Each number is 500 + 50 x the weight over the matrix's rms, rounded and kept within 0 to 999. Layers, rows and columns count from 0. Numbers have three digits each.

# up: layer 5 MLP up, 640x160, rms 0.175, rows 298-340, columns 0-159
# down: layer 5 MLP down (transposed), 640x160, rms 0.176, rows 298-339, columns 0-159
up298:562556519527474478549539516478399508590406505475490502515528499426478546512377536517545536488389413616566465436522466548478462600428545474541473485550468545494538469492567480548445490470461438514559505504545555470528504480553438515549514533533391547406478486395478506482449432427560477462531476468391497502521466505514486584505584515452527475459551497426510536530523474631543453506610422447520448511545449426579483615519530493530462575439411419479517582470462410549508473464442482
down298:493363451536506438562446571447552470514548397424501504473477457521456618437602447447557473480450347436553451591587565449479470455486461508493541520477438466538440471531432510460485588537467524555500535517558441565523519457468554451454460322517571465503551459524526413507608582388464514521460487511593430553515424375519509450474495518441364559553522478517571437470543564527498555451529496531536427496501582556440516482474480541559483438461508533525537498513578487532425548485617528
up299:459436457465484446467466619552476519418502535564498511424479506470539550534503471478530462463477533603531416487447572571625430404551510466411536481578530552503539635456516482427460405522415445394501505486515532464467528412475567561547512548499455500441458486609567502509539509587397374527549421385585464520556434520621542503477489480571491559431439472486539435493569578509447467498704509566441432500493482450494431414514492357475444467518557485462587453426498599501514555490567530
down299:474504446597444515444546449533464540558584531521421494549434501547547586489394589412478533594438548507345523521587481516495474585581506485551519565425455453541499401420421526532444518445515528504389407536482533587482558558470400628543514559495659538487578481419532513446511587578541567482492601593464477422583590471435446500556564572518486504570495535519432401512536492447460548489478474426465547490532536493467492539533536528485560380510449593521570480603448462506496483440482396
up300:506424562513507517481471495546482460525536598400496453514509540521536594551535464497445515502528533555462497485514577529451518455504490547412398536544551477485548473476513478506463452503499502478455533495425554471476537537418451576418468497467469484557431550476481520491526493432500361450475467508505487590449468566448456573558514465519492401436460540584561561590523392499370507470524445522500619492589410535567610458491403488544468562537503451490556512657440534432438409498615481
down300:543474468524457504469454503541370569546494571550547496531570407583548500555525491521529471525445559534540539535539493493541438495495561556332446533465388494614520383655526456489608433498491418534429551471524518477432422564532535614546623465530491566630527507547504509450581487468466438593441572514500608405489492574493493564552430520466465499534431484582493490538446469556475624517516525542455557501517548553574404490423498391510511493522445483444548467514587446413478424508437451
up301:528486542464460441512541441511458517473484494525563495476526469486559476460465474590512569359456495513557510512477439532441564450530545488521515455503515525523483533473466521364479528446577499425540549430549524531407612456489434604495531490464513596496507496617483433473500521513535586505528513447465506438462446585492493424523509476536530473480533546497463531559402445446477489446487562523520445491496482612498459521557521537428492626508501540541565426471497542537608554488562564
down301:535601521568514430437477572401524510496457495441513389482426487431436408468482551510415500453410550510542464418509488531466460492478527513545514524433519483432542486567451585552465517493432562515474497541462452505557526499625473483516494444539439471443651495546450536548494429564535428487522497526426558561477502496506483551515522518483560424508469509460532463458549459331540465561530522601422540492506455405540487505534472545426481427479490525564509588505502532527491528553528457
up302:456506486556515531485502475428410525487482470493441635527481562482455484482600424470463383469453423481528466522502565521431497452602506571522437487501563486435489526525560408527509462549593457461503473498503500433426427448547451505519504352491503486471479508496493545524510567457489489508474432450471490491502500423552473465446490589470585545496437509506532533570512526561483545569534519518474423470581440485442526509467505439568494453548511448463520496473512468471433447591533496
down302:429464525442527550538479557552462550471502589426482485519504485533498509419433467525530479496554429460498480501485454447526415522538500441548514491447549514467540466508569512530481511496473434545452493538514502529475553517558471561521517518511479547446552440495470494452501520518490512540491524500466453450448449518453515431488540454528500521475478466575551508526467488522515513596475547538464535504415600436535492463513574517454484479527512387538512555469464546508601544490539518
up303:575382552536477503507533541543468428480437461479396392523529498455457473555515505520532541476434412534480547487505534579485507548554481459510524490467522446451483420505530536560494515522432503449415495590514487482497479529456533439521528531585579418599496482503523477491586490457500522401567533443408525455509462528545504603517463538417505523546564439535552504507531423453429470500459514532446423484596547572522515530554413507447556467483493571517546500468539537453494489522534566
down303:480506478496430494502408540429496493397509576499609695546404577506520516508541472555533386475454530553531461469499610518537492497391436576481461481476519520483521556566515432425495523416482481444561611413421505534479577474553491442526449393549561531467434520488501493500475471471528444586511417550443495513506471417540480526483498454465597525538491531526456498530520480472524558454488533425490449579509458594386411600506450472603518497450503453423428539508520441512588545479454459
up304:462502522534460442542504521503509507416417398450431458515474440410478422478512482471480462492413495442485477439515499493606502473496609450543559470559486576548475386525527510465552378519513525447435555503511537587532479458489451450462461489498613477472478540495674535467498580573485492539548585566433619446455523451556483408563463453472539533426519529468554484590503403500483573432486540477533558466505489502535502543487554479526557511471490433504555569481588570464561451517588457
down304:507502416470576421518520585523513557503591411533470474551454608451555569466500542616512621519522550523570538484473600489498474587404619540465478503536552582405538508494451477560540514490514482485507487470463449490628512453583499571470569456409467498410545527510558564423520517555399513536506509506436491431503394460462471489511535442508494465468507586526554496511552469515474511519544534423535595485504394453469494505512525398539565494532540515485550507510486521538509517483438553
up305:381573589546507537496380558486571434396452512492486523561517548523531491454583545408526521441550485534424488416571541509466609505530627459433600483501508486586478462501474447544475504452514474597573479527524484465530545523469523551457611474583456488465445466503492501450488481540450540455540452532531545484471541444509494532498494428414547470472446501485530482438477509469472574494578487598417501533486589509512495499477422492468544519492568472424498506511510432496429527498511510
down305:554487551458515558519488550577429547464552449537496511543488554490473512406554489502538562467509485527571540459411557478516595493447489536430467429478503474498512483594480440538426574470560486497496370545426565528481466459490499488461499436527551550565498576471399486482511525420466544547490574491478545522456533518502540452520516526408538522553451469414492549477492448475493492448460502404602424547513610493483567480477514537574460422479454502524490437538540515478510510522502499
up306:489494568458452533451485479496472439520563560479548479467443426503553579469482485474455592575561459446569439508486459526424475378557491527431484487479480453514456560453434557435592434429579508404378480421463460524474478491536534549536596501541506531688441424561555581433503493536496542492525491544436547416479484505605557505530524543524475446493474520463515510459409468526447402479447485529491501519442597512485588503381442523479606506575581432524477539583527496463470512482444529
down306:492546466505512537517484509468527399486628414444513543529454494426523500437465435523472422570510495447516453495473491481482415509439543496496574534503550480516506412563516539442507474604438469331569458445429537523526451522414455529537459517514491508404543420532629587519508408593499590529460533532499558465406426512557600553463502556416526526579545554507471584383478458520549459456501470483430592511509607371530558444411499547491564478481462507487463513504567489542464530486406522
up307:464467467530511515499537426478533444473512482547506493542519498567546525527475541525433505524510447638480529508506456524454470475538497607480562496486529627538580425477556513434478546513443420499513398490517492521472546497576550492565538492436465463441447589512592498492489557451492484423451485514475462400505499567481534585551481534510561500512480495544471553498530562489571414502551455414506488561575548440431431528521482458517521560504478494524409429479504496455481469544530601
down307:547532557516443458504497541485603525453477546478557451539467529451500475503598404434534529440417537455609485496513464526491453491395461480549468571558523497487507527459484537533552559474441575495459497496539471425535495527541453428565486541456491424445551376498528538495521462481498499541463429521514486495472541490483567444453549417590522541491578443548524464569539603450493521476490550559521557489501464500496535486486501568456543407425487474426509515454462532403530552466496476
up308:518521445453485545582449493568551565520439518485435437527455494534474481569488571480509420481401450447496524556578557446462399462461567485511361542555548433479524519599504530496550510482529461552490513365497539478511440497511510531454525495458554571474532475457449535397467514485526433463436473485687472468506521525514530556531504542538542540447555434459497456547543563425509411571455500557467539526519463538460543549457509466549478575483544466552487524460509493508519409467587459
down308:514557509458552577403497521513533500519477487465520576394500475495523542538515520431518625535394450462457649544524498581472517544474529420484515506417478473558533470576543485510525436650496588452454547400520498392500501497528564447492612425515408506485435456490548528466527555570509501516482486462395521466541446411447461530489497467558486549617495573407551505542554481468512457412536509493512565465625516497558580500512538456536508554463494580541450564513533578498438520520450508
up309:524606480541520576522457537538439459441478577443483501555422511543505535516492494470540554555512468431514465478525462469559447484456550452536500473498531518476431373403534481437487498511525509475393562533566521560407456500542422538485556509462486487484433444610532520544533453452552437505464452553571423544481610549560470501487488552482494468532438459531511529492505487495507553532466503567520647546444539468522439545453536491486469554533411481412452403601467547420457452495446408
down309:511462475431479492534548475487578420530525539486368540408501551490493548522455448556587470485441566450489469534457591586543563546493524463428614466496537523508456457562490515546441458571533506550510524447442434532438547490580467552521537484610431516551505487476430475586529499505503637522443546440385430460485532485465412474532522418533574555454514450547470479486526479489580444515517374531562443563493482524393561505555439436430550459507547473468452518461467588517505531463452522
up310:481470492542384562505464474477579562569491541523499510459468558482446476507538527565406444539554539446572511486509559471509508429516527493574521470477515547542508490534528471484516489600553458394444463520568513505448517491596528577422559620484463551447518573496454526422619533452483460540579582509479517552585456520561436586510551465473505556509473548497568477542436425446479460489452516433519488479563508487494433508465481419496588538485523412518401546460456518407496388516462558
down310:497484493455547463523472458511376429429458530572542435551578481564411491507371611562551511565384413499559498505425475485552575453486563487402482533550546473392535538536534492429589491573420459509530503424509467442536541496404519537577412498539535544419525570485538469508565566465568503491523564502474495500530578562488518517519441547501529493498436486463459507525527540532475465495542513484483592471497607508475498503477563398485466533507488545475470458431454488589544539417502511
up311:461498490437475481510552522506413462522496499543494478498457504543527490552554496421549496534503499487516582445452432478553552583521466497505456460514487401521543557483500451422518494507524526484592556545579559507577534549429467502487578540486502450456512364509429495448531491475490508481521523553414567527440484493549489553528549476550525584520481507367606434474504537430493452506406507549467500490484508495542513523546479536521467606529396536550557550517499555501495439521499543
down311:428423617455505543556618500513510455453454424547442547439484492510551479497489538538526552564516439599540492479452530584470459465442575500449540458519492515424528433475544498446546625516502451476438501507504618488509512482419520550507425514509439493445477531523585435481560484449560473471531449483533507411528495590455603424459457486567463478499463553509404375566523548483585550461572575494561493483470511444432516535442537616535470360442478521402498425503548493518509546487453489
up312:427453457569462510503441481471504460467525486550542541533470493602476516553491499530608513427475460425638463427507530514450468499507403504562495461475482558373499503546452455508465568431493521572501502468541525547426537476543480443572456538400485609494492545528528483580552432501454562525553508494475536435539556572507522563499561514504557486425571396468487448520518521532500515400448477492424534481573504501530522500432427565430494552510510477514449475528457516466518548526560492
down312:539503580504537443455439452523553515512568561456481423545544399524530526604567486472539471460576577551508422540483548441532526566467395489481535523517443425411444563540485466481605441412559463487412503564566450479573509470580484550470527522463420419423501501521534502455485487480523487486439479579640453626515527563557512454473487464503600490408500441463513414478473521448489583528563455387435464573572493398509390488479483523446597485492456482501474477504449512546471456403511438
up313:446474575477486526517422397516569511495429610525554491407388412529458426496512482463476442491458493488515525539523483440491469494415503492441502524475529397605471518568557575480521590447504577635484582532541527476539519411536484514488476490509451516511495608388408606582528457555464463474427580453478461583422587597508497458461432565536502396462414494599538516402583545513454596577520538443439649464472490565497564421385445543423570499537496533599569559520492553472455388461485498
down313:429464618517471627565497494539495385467530461433565525453458494522597398495474469502435430487391476593477453443623505525342388448488547504431546588543425514393466483513487544500468475521447496481533541446509502404503415511416456497500435599516460514542441396573419654510448450474500515608534515517486557458467612469556550442536521506566535561454441571560537486540520450444445486542540573605476499415537541512535474479512459493419500583488498519434466455435531482456475516436534512
up314:527457428499452472617534507520488480536432451504523504510470471483612532526520546464535491553557493559459475472447481488491469521496509485511420453472520530451490497449540537482530509528508549539533499380568423483568501541511491502420485547468497524516495548571512552421516481454388521462517484524526535593466479539523394455470544467497565528581498598539491413537562514472443483557431444469539537521404467545533499517494526483528451480498530315528580424442511573541617412528575493
down314:588421660552432446489508575491480507514378564484496519483481610386412510423412455492487460510477554497475467493514478585524512519590427501491515484578486521492458571639514499463497448400695514535487490453465423522531473479515493475525527415493532494584485466514534450568437559477441438559583536539467441481511591523556499504503539435380446435554570500544547584500507512429642531506492506453502542498551456482552506451546539433532474426469445492541484562483524541581475423576508524
up315:556510463494461489471511555457620462606479524495409504539522405447503459504526480452615518451442561569454542524529499443454523619558586534449541487433453638480466570525563556445474527510491494429462466529560429458537470494529524530527387445485414439503441494387438541567444418461461555485575494434503495444542533507407451491466456499455508473468500488518497461548511481534528495441560499517491465511535528528490530590534435509469534455512516441548444502412505577460479504515488594
down315:578430510551519486385493561461516477461488552495427522603547546508522479468535517535604504427537597453510424433471596459491429524538523566480497479521462626582487502527543498557520421588476524461507454514585506564593462553597472510548443503492401466475489452507588465533458511455472514526408514517445458522476501516450480528531559485426466580550518535541438499485478486504481508484496473503536425438501550526495435477438548497545504482447522474514513452537464533453503493461497510
up316:460469441486525546549565563548505415446486474526415427593474564496496419498498454408628468591512479461436526505477440566493539555522476548571511442469611518443457543465525513544538492550550473487499492514516537479514526496519550461518513439518508446534546501521470496425514510554573461490465485525588498343427568465479527594447499504461516471480401463512590529538480574555446495506468530490463511527462531511525638533509536543467464488528415477516504444410445518462571488474576445
down316:472508577462494470507602478507391534524488522558516500541525463494568618521560485500467611503478487500507476494425546532550456480495430514581546497478446430523433559499466539500456515461511484417516584505615445554586523545488478462420467591492508483503525466528570478447498479472470525559558470550573448520522482543485403542531550546384546499446651507511500482495499475552455403470479462451583447561498597475594543499489456493470524481536501495573576558516497528504532492493571527
up317:538395546495480492493529470476419469444480444561539536577467516513495539489469488626465520389428531515436422537553549388336468533470614424528498489436516576454543519527459522383456512500581517412520386511494537485509529526535586561474589439524521550593425480526574456541460516415468559456632495516442417515516554460560428584592539446496525457543497432430421489559546478574603475524542480325465542536522407495464480457529492421502515561521500472537524520411525507507576500612468580
down317:445449465546492600508540473493507459479498483520477599438461470512418473504511496516504481406500501454477490472528404461557549587458531470425474531520469467563553490544535476464572514481634384489513508494460559508518495503465426582517447486475534532538481511564512470534505432510447493487502539452487477523465484569423492551527428524467478397529469622525511465570477556534449479515455529599433627414502542476428493593426518545555557590533512516587593493505486460389511509602540556
up318:481500525507435470473422487478490443498543499530436493526596451441475457427493407497524456424457505540610504520506497579487453480524447521509458532562555528540488538448550522465548504438449503483528480551479485554531473421441458526428477527432511489569462565483521576495427615551571590516445563496502554495408480470557562458521509563593514545467471481534372521493500511515523534529483476490479494492509600499551549564503477552503490600484488465521480512527482496544465534474534504
down318:498493437467516472496502509476522499557488459490475508518491426577494527524483554456385520486499547523558543428482498442362478539404567470431457472478485536537504482659417490487559489496456489468532545453506472595490446433531559463515369468478558468529584556482477522515490431411539493550540478583564490521469548414529440483436434522508550436505459462621490436532470482586502492471540474544472484444481514476411556468473500470542492552457571542522526471513476507522469505523523605
up319:507452522476536467548566521474468409527518508566554527515493497508483468487461366447571455484426498476499565470457499508513481500465463555458498474564530486608543534482478527374550568514616518528586449534379420501417469493513533532556470543477401500501497523567509517490461511513483482525541569529506394519412561609459458673538524507507477520524462510434464523552554485483540440562460563539534536542573488571463574475492517556384468513510411513581489531562509677449460582533501412
down319:583428483514442529454551502531531482404498513439501505573540541410476483438520408421489541434455531575458527500473462509521583513462564464514486598450518542568513614533553475473545456485439440524440424541416483570483482525481394457581496507554405488412479544533456463504389549502623598470549630513530467471582553512431465451507513545486413519454562419500491479504427490518514519472508542515500488536534513515436424515487463507513481482456518544620416354499538480507474423507410540
up320:561507477505556505466522415439505473502467492515514543510464440473449480545546476554493554422471477519513562458518555473461437501434486390499530511591418469544479431492577500484421560445435501402586535449548457559453449518515563596539523439560534513547449500544424405481510478455461486567463569476538528678480482585507418490487515533520555429451550513423511496428575493549470452531484471535531453579481531428525479474473371609593481474485546468422554577454486446467564511493562459
down320:440541472445492517491473564491491634426619522571356519495499544489457463460514486517555457457566563532528538503517500439556494486461558530445558554582534601423426555424488574513483488496467477472420590422551566496481532506536534495493505490518517481503473522542592502315587431471458538482529519481582580472540429578487511453600383475483448456506504463477445556483446532404516475583443494598539512532595457525474481433463591468453496419582594427426446487468569386478522522489524586
up321:421467580467461482481496580509473471510531505451611460493469597571492429516466524519560494461576517473460434472517547518504543498581475442507483558476541588494571459445487511539492473549467505368529499463471526477449509531500461564524510412524537466521444486494461536525519473496470555498537572537527463499626470491477509502594588478518521497485392492518521482512445442476454482538445397484580517452487511552570479475493520515439530508489406455538516571476502480501584549486543456
down321:498531511564428369564501508427480474541534433540521535566412542451545505455542465531530530493424491430506547584489506554609581404510477460458554571441460458465590505571377533562520423529405496495503495492528484488527476486480465528505490463388538535604540508499484464542507560397399519539524463467466452487547486397432533500531514475492486576552474554512542507483516496437476500448474483559527544540510502559465487486524505537494498499482440518589419486588465589527590556540512493
up322:498493478530519521524496497467504427512439599469449531534499475450479431472514547492491564422579497437520404519480468554505548508443475453500523556433509516503532485585556424415436522386474536441512490559498542488482461476501493386557515504452483485467446532475504540482529388510487577501516468431434524545578568481437565568514524518547511536545565491484449603498467538480545497493513523580470517523514519530509564538458486519408522600606484499500512542531478467497549492467516514
down322:561471443436518535538560560446481531505532562476501439511477465525493558528556485488583512492539479547489493502489546496501383486492432478499400463531371484446495446522523480433551518523428532561429581468526513519479534535498514494439512480537507528496462484460512412506453456471427488450519548494526528436504478568550547501515448546497510552493549467521446567430490455513578490524500487468491408436435483549559391466483520497496424467509558559474558473473610618375453400560479508
up323:501487531594553567583441565552558640438447485479537576483455490420510456472609519559445510462497534437480535490528528539592525481367559471475574415572506504534497437442504621384541568434554445423544378473484538456482523442412455364459546448572591587554441408533518450435473594612638426541568473495522463547457414485507485479517509539582483467454521421484521529578477489511433436585556481519507537515484456552437512520450483449453449540491433558582558601405483510515466583533463429
down323:499533431575469560496533474423485470600493511511474517465486546565559433525439534524513570573533535491407411533463609464478536498468556581536448519484518472508497481528449500587468553451554503521485553474496477494449493453488523607596521505507605527483490493383410528481504542526507476486509629574430522480484517488530392454500600536586611509537421436544529456496526493526523421488431414478494413441503558516455480469647582498397534480487474414525448466469495482435543566511441507
up324:460436547616491593586515505415478500459453490551524529512526495545504515405464412461517522451563464462554545477409445510397497408507484461546483483568414452438522486513575430514525515375542481532477425425529531598534531510483528589414460401489543451588484544575525462430473499510486487538542484511488462448474552539538488473433533442568583501458579490422605337468464467542464466510589503471538528471575428441601570502451580514375469616495506440458513436621513547522581436488521575
down324:581509517481554595486453516534504455463531480521492591559564573592511491463460666494487489579548504489628645559544478512447578537388395426493393537437357595559561516437499545460536567441560410384470502407494480490438558514510455582628468535522454457503510507506564519427501459502477466491459486513559526533495429436498495529448442477478511519439491525520501477509490416514543429475485478515563475472583399453499612421591528473397509558423471547516454471504546455475481417378474471
up325:527496615478497520429515475477528499541417460469541561484550440541504503480475430528535474509537483486402517492552465545552493484457513527531428547475494491619427538514483531400391490611522549483393433545561506449527579532508486489503473418443456523556536543485510553605435478535360437526533459486422468505467480502534493455470566489464515436593488445519512466494507455546477519557424458564574521462534517464495554554585410586472497492503508580444490441419454489558468492508528553
down325:490444488420579487546459489529590516457514480574518421435498459462480376558554537471456515499495485511451451445344516529532584586492443485486486425401465484592574456569520500490428439537573456481541396415494454519383519495460451604491487502473456449496523499474535456446467504539459401554556487483441525525584548512614556522496503447487509461519469494488471471520548529511469461542613495500443548479517543511537392465455513510503479555497387559496557585587529432575452476529462430
up326:565497518528438484492444658519435483470546503514522524447466424458496492588470529461457545497601549404485491470619490437507556483545579560491471484490490615472527539499565557502496541552492438535350414454527561488525534448515575651388523485458561557485433439412478494440469467443489536473482479468428491470399517475567450475555636469413423447428505501477471467513558568517628486537538508548524506503524513471516514450493472497488560524480434501472430458499506491543413457541595528
down326:491389495423455473559502410428465501515496525510481481535509497511388449445510535526481480515545532494503529433544511550463535510577395437557463445503426543543535487485476465480454489519547586470458467391495545506446509478449560674542590557455455475534565375537486487416481456502608548528447496589428460563551471498519586531524482495560448549506561482535573567467508530543549466557488513426528498572469534412484515517576547467472468601533546501456490441449520530496577542597481588
up327:521532444469506518473493436583538561395549555598539610500533434542542436537443439449561458604565484533380513505565450438549488381460521456528530352587479554478501522491516489495451530518443518458393545492385486402501493467423502499592471479519547602408485532504544583583398577543513572507443489570508510489432559553454509505530478470515450497516471509632491427409467530546481455478508528499511370580535583503515517495569461415437556471490492523435481503446449596474501527474495458
down327:461469492469540516439501435430463531512441463542524505463576540467457435490503466514532465383472622463591548492491541429482499508563523560452526593486434565519572608526595554454572500592388440501444507457490459589525502449452579554418601451537476534513504468547496391454553459446443555464477528519523481520476380460589584440575424520434567425506531491457512586520493511605575543440509556582528432528406473458455447437415641555561431549439510444515486477489360517507471517554482533
up328:483555550506470491556530555515538465439492535586555527661570478438539457561515554490494515533487458440552527535545463518510608452512478515535505569437559432543432528523506547415559488422502514516394456509567441505640459507511435521497447457489439481510465464526513439549496466415555550449439465545490506586430398508513478471494402444434469511593557527438368530499562445570459494425546406572498477407633520533461481503562489571525542482510529501461502419514372494546411508520513385
down328:510527601512479451602482418521526434453456487518531538511454470554442436508469538465480415607501548559518540469486455495447441473470550430557474486481393633467430501515563479608415420514493519525440390501512490474471489520570436476594360515488577457503453473508625510529532555485526515430466494498428498466499402520475470477443537530530453503603594486506583567360435477474479590495475504552417474546544484462417535425517513419562480536457495497428510512437395511468487434526485599
up329:447534550605556499456484552439449443490463628565528484542411482490500469436473530488462490459500495626481475557451499458540537606508552469501532574408528496530527490486520424494518560486472593504459416450417535511532469464541505445562544567465487611462575545529461448520480450538477451458533465571421517538528504534471411526517537508533435584504490513556473516584508393456378467573557478535537503590509485401531487492542626489505516520448421441505501534480496476444560393487566442
down329:455539548438401491518550469521474529448523442474499529504535595495500477521516477406560495570492444545471494462562570454583449453502515555390509497414488457575571551465599520434408478418487393531557460488503552465532483533607548445564504510500585504479523419543555512472580482614692474541533408564502503523464466559526508484454511475443570491498482519564484468438419500499518526476449469534507469509518496466401541490495572606448547481512550511471480442468482511445444541508409434
up330:486530464408463496487517592489513509610494493506509530548542474391523562491527443578462495512345506432663529491499551528475495450571557547503555570527462511401562442523510472515510550453464408460531421489505497559644560500492471537470504446489465517555549526544516467496380453464520468414574470486510533466447468424482558500491635522479541473413510497566483523484514453525502462531539496501367573552587552561540523521539515439517433483549488467522536599468555474566570437577502445
down330:540536513559510551382442500547517532367421476485515548503525549471436501488463533503527516560477470484479572602433429588524484508428515497453443472449622433559464528420465491516537518568525412529531490604427537517521452503463409534563443456512522459468572485416485559587550487514537587517476609598461607540486522475553499462438549518465518394575500528488486502422498457436574519533492514527553561511484529461496483416450372477485475583439527542534484535589394428451426440446480459
up331:406554500501530524477453443596426436474534452563497462541498507470488568552490478474522560521503514500455539423473499585501483543502520435483587375529636496443544492533551643483477554494587468424473512521551553579541491541534458554460421445469583500457548467457445606396468527499437484437442498458464507560549562467410551457552533552410590497454555462570576457419518479480516587475472580393425483447560564520490481569593514492452574520481460417551519432545518480392585555434588396
down331:568491453460535529534489426621513469443422555489529590535403504526561519453495493542396460483570434540522519464578417578510461498484397682517452496484501512423522515513530538460418529531436489505509516517522510484532554491468438443585511526548519537495505532462488510551438589528484561472491566529454542430533490521536496584524419455475445437556519585441530509447461442484509499398556471517426387532541440553522530494573563461542548502478438616522657383464518488421491424581501615
up332:535522508469501486503519449526506435481597626507502485451627581546512422479498532469594531512562470536525533553553569480523482408421603412550525529548567495482484541387429550489496503461507488511371491516328556502505507590573510549408500443509512486516539391529537497619472546511451435515416527405511588466482478522449426515572481532483373478551520554559516483496567424476527438506498400559438466510538515490516524527515523532482431542474510374474591531538483505448465483500555500
down332:500525585603482548531533513480512472533450467477654430509460509525572435592578587420447448491436517492501393581534567500515539557516424519473548596570491431471405492553562461549558467449533491560445491474468491392554463594457547470514449460403509511541457464578573496435554601575458466454522437489468489529500479364537557549465532466569408414573550532420582488469603519528437558649441604375484538483520403498445535530426459373568531517465534423501513438487444501454589526436476554
up333:481548485519563483453501578481549456459508465530489515432507602485530547548515511491525458454585435534465603566507410478470461506461506478450551498428482516479633502493504578388516509456522597463405552514491557517533527527486592442511485513507513629434503449484528554493522470517548552472478497504481503483498466505494443552482439471491510444438407537507534503531490550580465521489470503536445524444547492515493523454538494437410487481426514474458476444505484521523474560513609469
down333:490479538442420541498577471574462593522475446531538489542482491557553540440560399444472482510440502491532455495400444499491536487543451508527486453497486472471377518574550625538505501575479516518514494501462443517564509502491476494554459553495510490438469515481414484546451461517483425515469458557504478353448553487476515472477512650523429472597524496421517564464510497537491539451455442532459413545510592463395510476451520521452540525513472514510535536484558539481456443524441535
up334:488525442542433472541510530485433545496551597423470464522428531500562546554548516480488472460512459575460579525535478461478457436442454460478554487512448477474505468546481355533441502515545476574532457387553504573496521529525531553496520485545371531541478567496526578573501460492512546498568527528455518420463500427540418481487517422516530518509500497498493437559523581567492466460533481587485509539511432560483564514506537509394520529506442499486450504484591562469479444478448504
down334:470484485505428538452428508549465470459606373523448410415397578581459531537575504496433470560637509445430454467489509511454432482393487487505454502495524518468479471529464468479447531528546507418536449487442500519490530566514422572528472528498604538456500497496462505480587461539529564506518508443514431503521463522556547500528515527439525482599466575448523509500458484485535566483456565504436433421497530474432522519609515522424409480435519529525486482518520510528540480516462438
up335:411502505403485527518475490480446433470522593436561508526518429446483481472502485509471521588484500508555382421545508470664499423552536584477417568541417571421517567508608474530456528483462438559521510476438411472557460480477522524522528475549487545495524469563410570425462474663493579473550535471353537547426473543517498429562500460458525527540418547453538445598523518448486547506491563456564507469492523527448389495478418385439519509472526457562531490467389540521534517566521453
down335:431509499506405468424509501430455418446429446377417419477540482384387532513481525550553603517548535549469433459580515547505566568495629554453444548497482461457573513420532423585524416518526519538408634432443550516626377496475523508582496452548372464562488449450484397444429474470464456505497538608478427574502485478532519526517556505448409458445447539433476491511554481559524522575494548448609448503508431517442429448535549588551521514511419473482473503533499497400604515486577512
up336:549443511456530529539437430563599558555542527555416459473477544462469508481493555505518503508397459555489493479447543474402515496480551444477505473466517453464466434474458538450508577463520523440505506506496513430526501543517468550472532487496449484545493553496531503463522484533471487501418498386494498508490456470582526509597518449452491449501523503630518490466454565505509522489504670502533559566509499486463486483500558564533425499480414458543438479552451500540535567551423504
down336:525506412511471519504492528599432459474535481513514477513391455549510506506466414482484525506490599440533444599553505519491520559469469524416487536547478477538398427565515457528591533493583559535490481519490437515424505520512485506524497543552502475497470484462513546565510485559523503527542539616533487525439548429503477514495526483515512525529399424466649607465512507527440541534428420538463437501424490524560492462508530507501516520525557513430526546483473460456466448541547433
up337:436553606540445458574432574489509423458455502594487481482404562576437524349650489614529479483649485432597365424457553582464442600427457470603450503495404523519534599449492486470498508492470557417556447471499513466526387489458556524526633493480543531425438493519596522453428461509391490454552534485431450662493397493561386533533631545499453432514536524412438522585490545459552500453453433529502433524498441499501479475576530517627507495516507555495487504444438545587390534504450528
down337:502588533530461535518455510482527482528485529474515525573412495411545506537558539448490450571390482461422504423475484506539341421456554465605495421563425461525537525432466463504457477526427573445477463470552584534464470614556533427483487497458395453413485487423519546591369519507499597457499488552492537496404446491388493406471513545523428564455542567539445482584475498514430538468427488514475606435556469464570549487470521612522441564420474476451424521621512497435512452492449529
up338:405474468525488464514467561558519617473492538580497517466505425580569502582509547490547481477585489552479472568427525543531473395510507515494526571562450601478570546546476576416522451490537515494472551575630430442548406563556532524449435511545573488431502430495526568496491373557474468468479379518479466514446392461472490575479485538428519543440491570478501412491548411386469629492465469515442428464545471407484589552464445434550533502472421507412527503497476538435502491469495443
down338:448500471464463498512540521495456457487508471450528512411461478551518482409332454520507419495521557353527540518519470496549527473466490548541425565462538465440573480486518433523465502436438517397492472523524543558423544464533436617495495612521579504520574549466452544422488494437519512536481341558461527455516514469618464462503477484385530554462466497502469500418453516525515477593482518472497523556520516494490506368524479585365506489566509507512447590481546438555562556542508673
up339:517473526439500484529510490557500502501468529543442538485610499588534645453561428413487425343511491464456526429401491458586532524472512406510432491416517457534552473495427539453606500450513524541490525592454498539479470443411464542479466549497523554529477521431430488473511563521595386412468543441495428443519496470521489459550516568527501496520478546472472498503449445471493543463554600475417443505534513567579441607452446412562449518521618469473567463529490442444529469516437553
down339:451479613474475472516547517507518501482474491438507498572512457483521478491544492461576483506473559530412538469542517482464495424557514534530554568566572554533521508559428518498497543473543502496581542512498457502483385546459530522509541450558472492522455483577455565393552397518508536597545477454490466549471496485487498575600483510573464480450484467600474413478514498511482441516422432596510563492467406528500530544481487533476552515462404465518464487559473501491576493509543518
up340:515540448483501472514387348381504454584424418556468548483657469485506450584471527523504448492467460487517515473546387485563595556505503458534606620496464365602562384526520548431479458439489406572509408533528565496476454584491570670471472613452555485520373490513549570519467540558535552443552528432504433506516485448417508504480583496454435494466378463453507434484593501598576391492509565522451581519568480592433553476561501428587572489559482512576517442460445588468510534459458517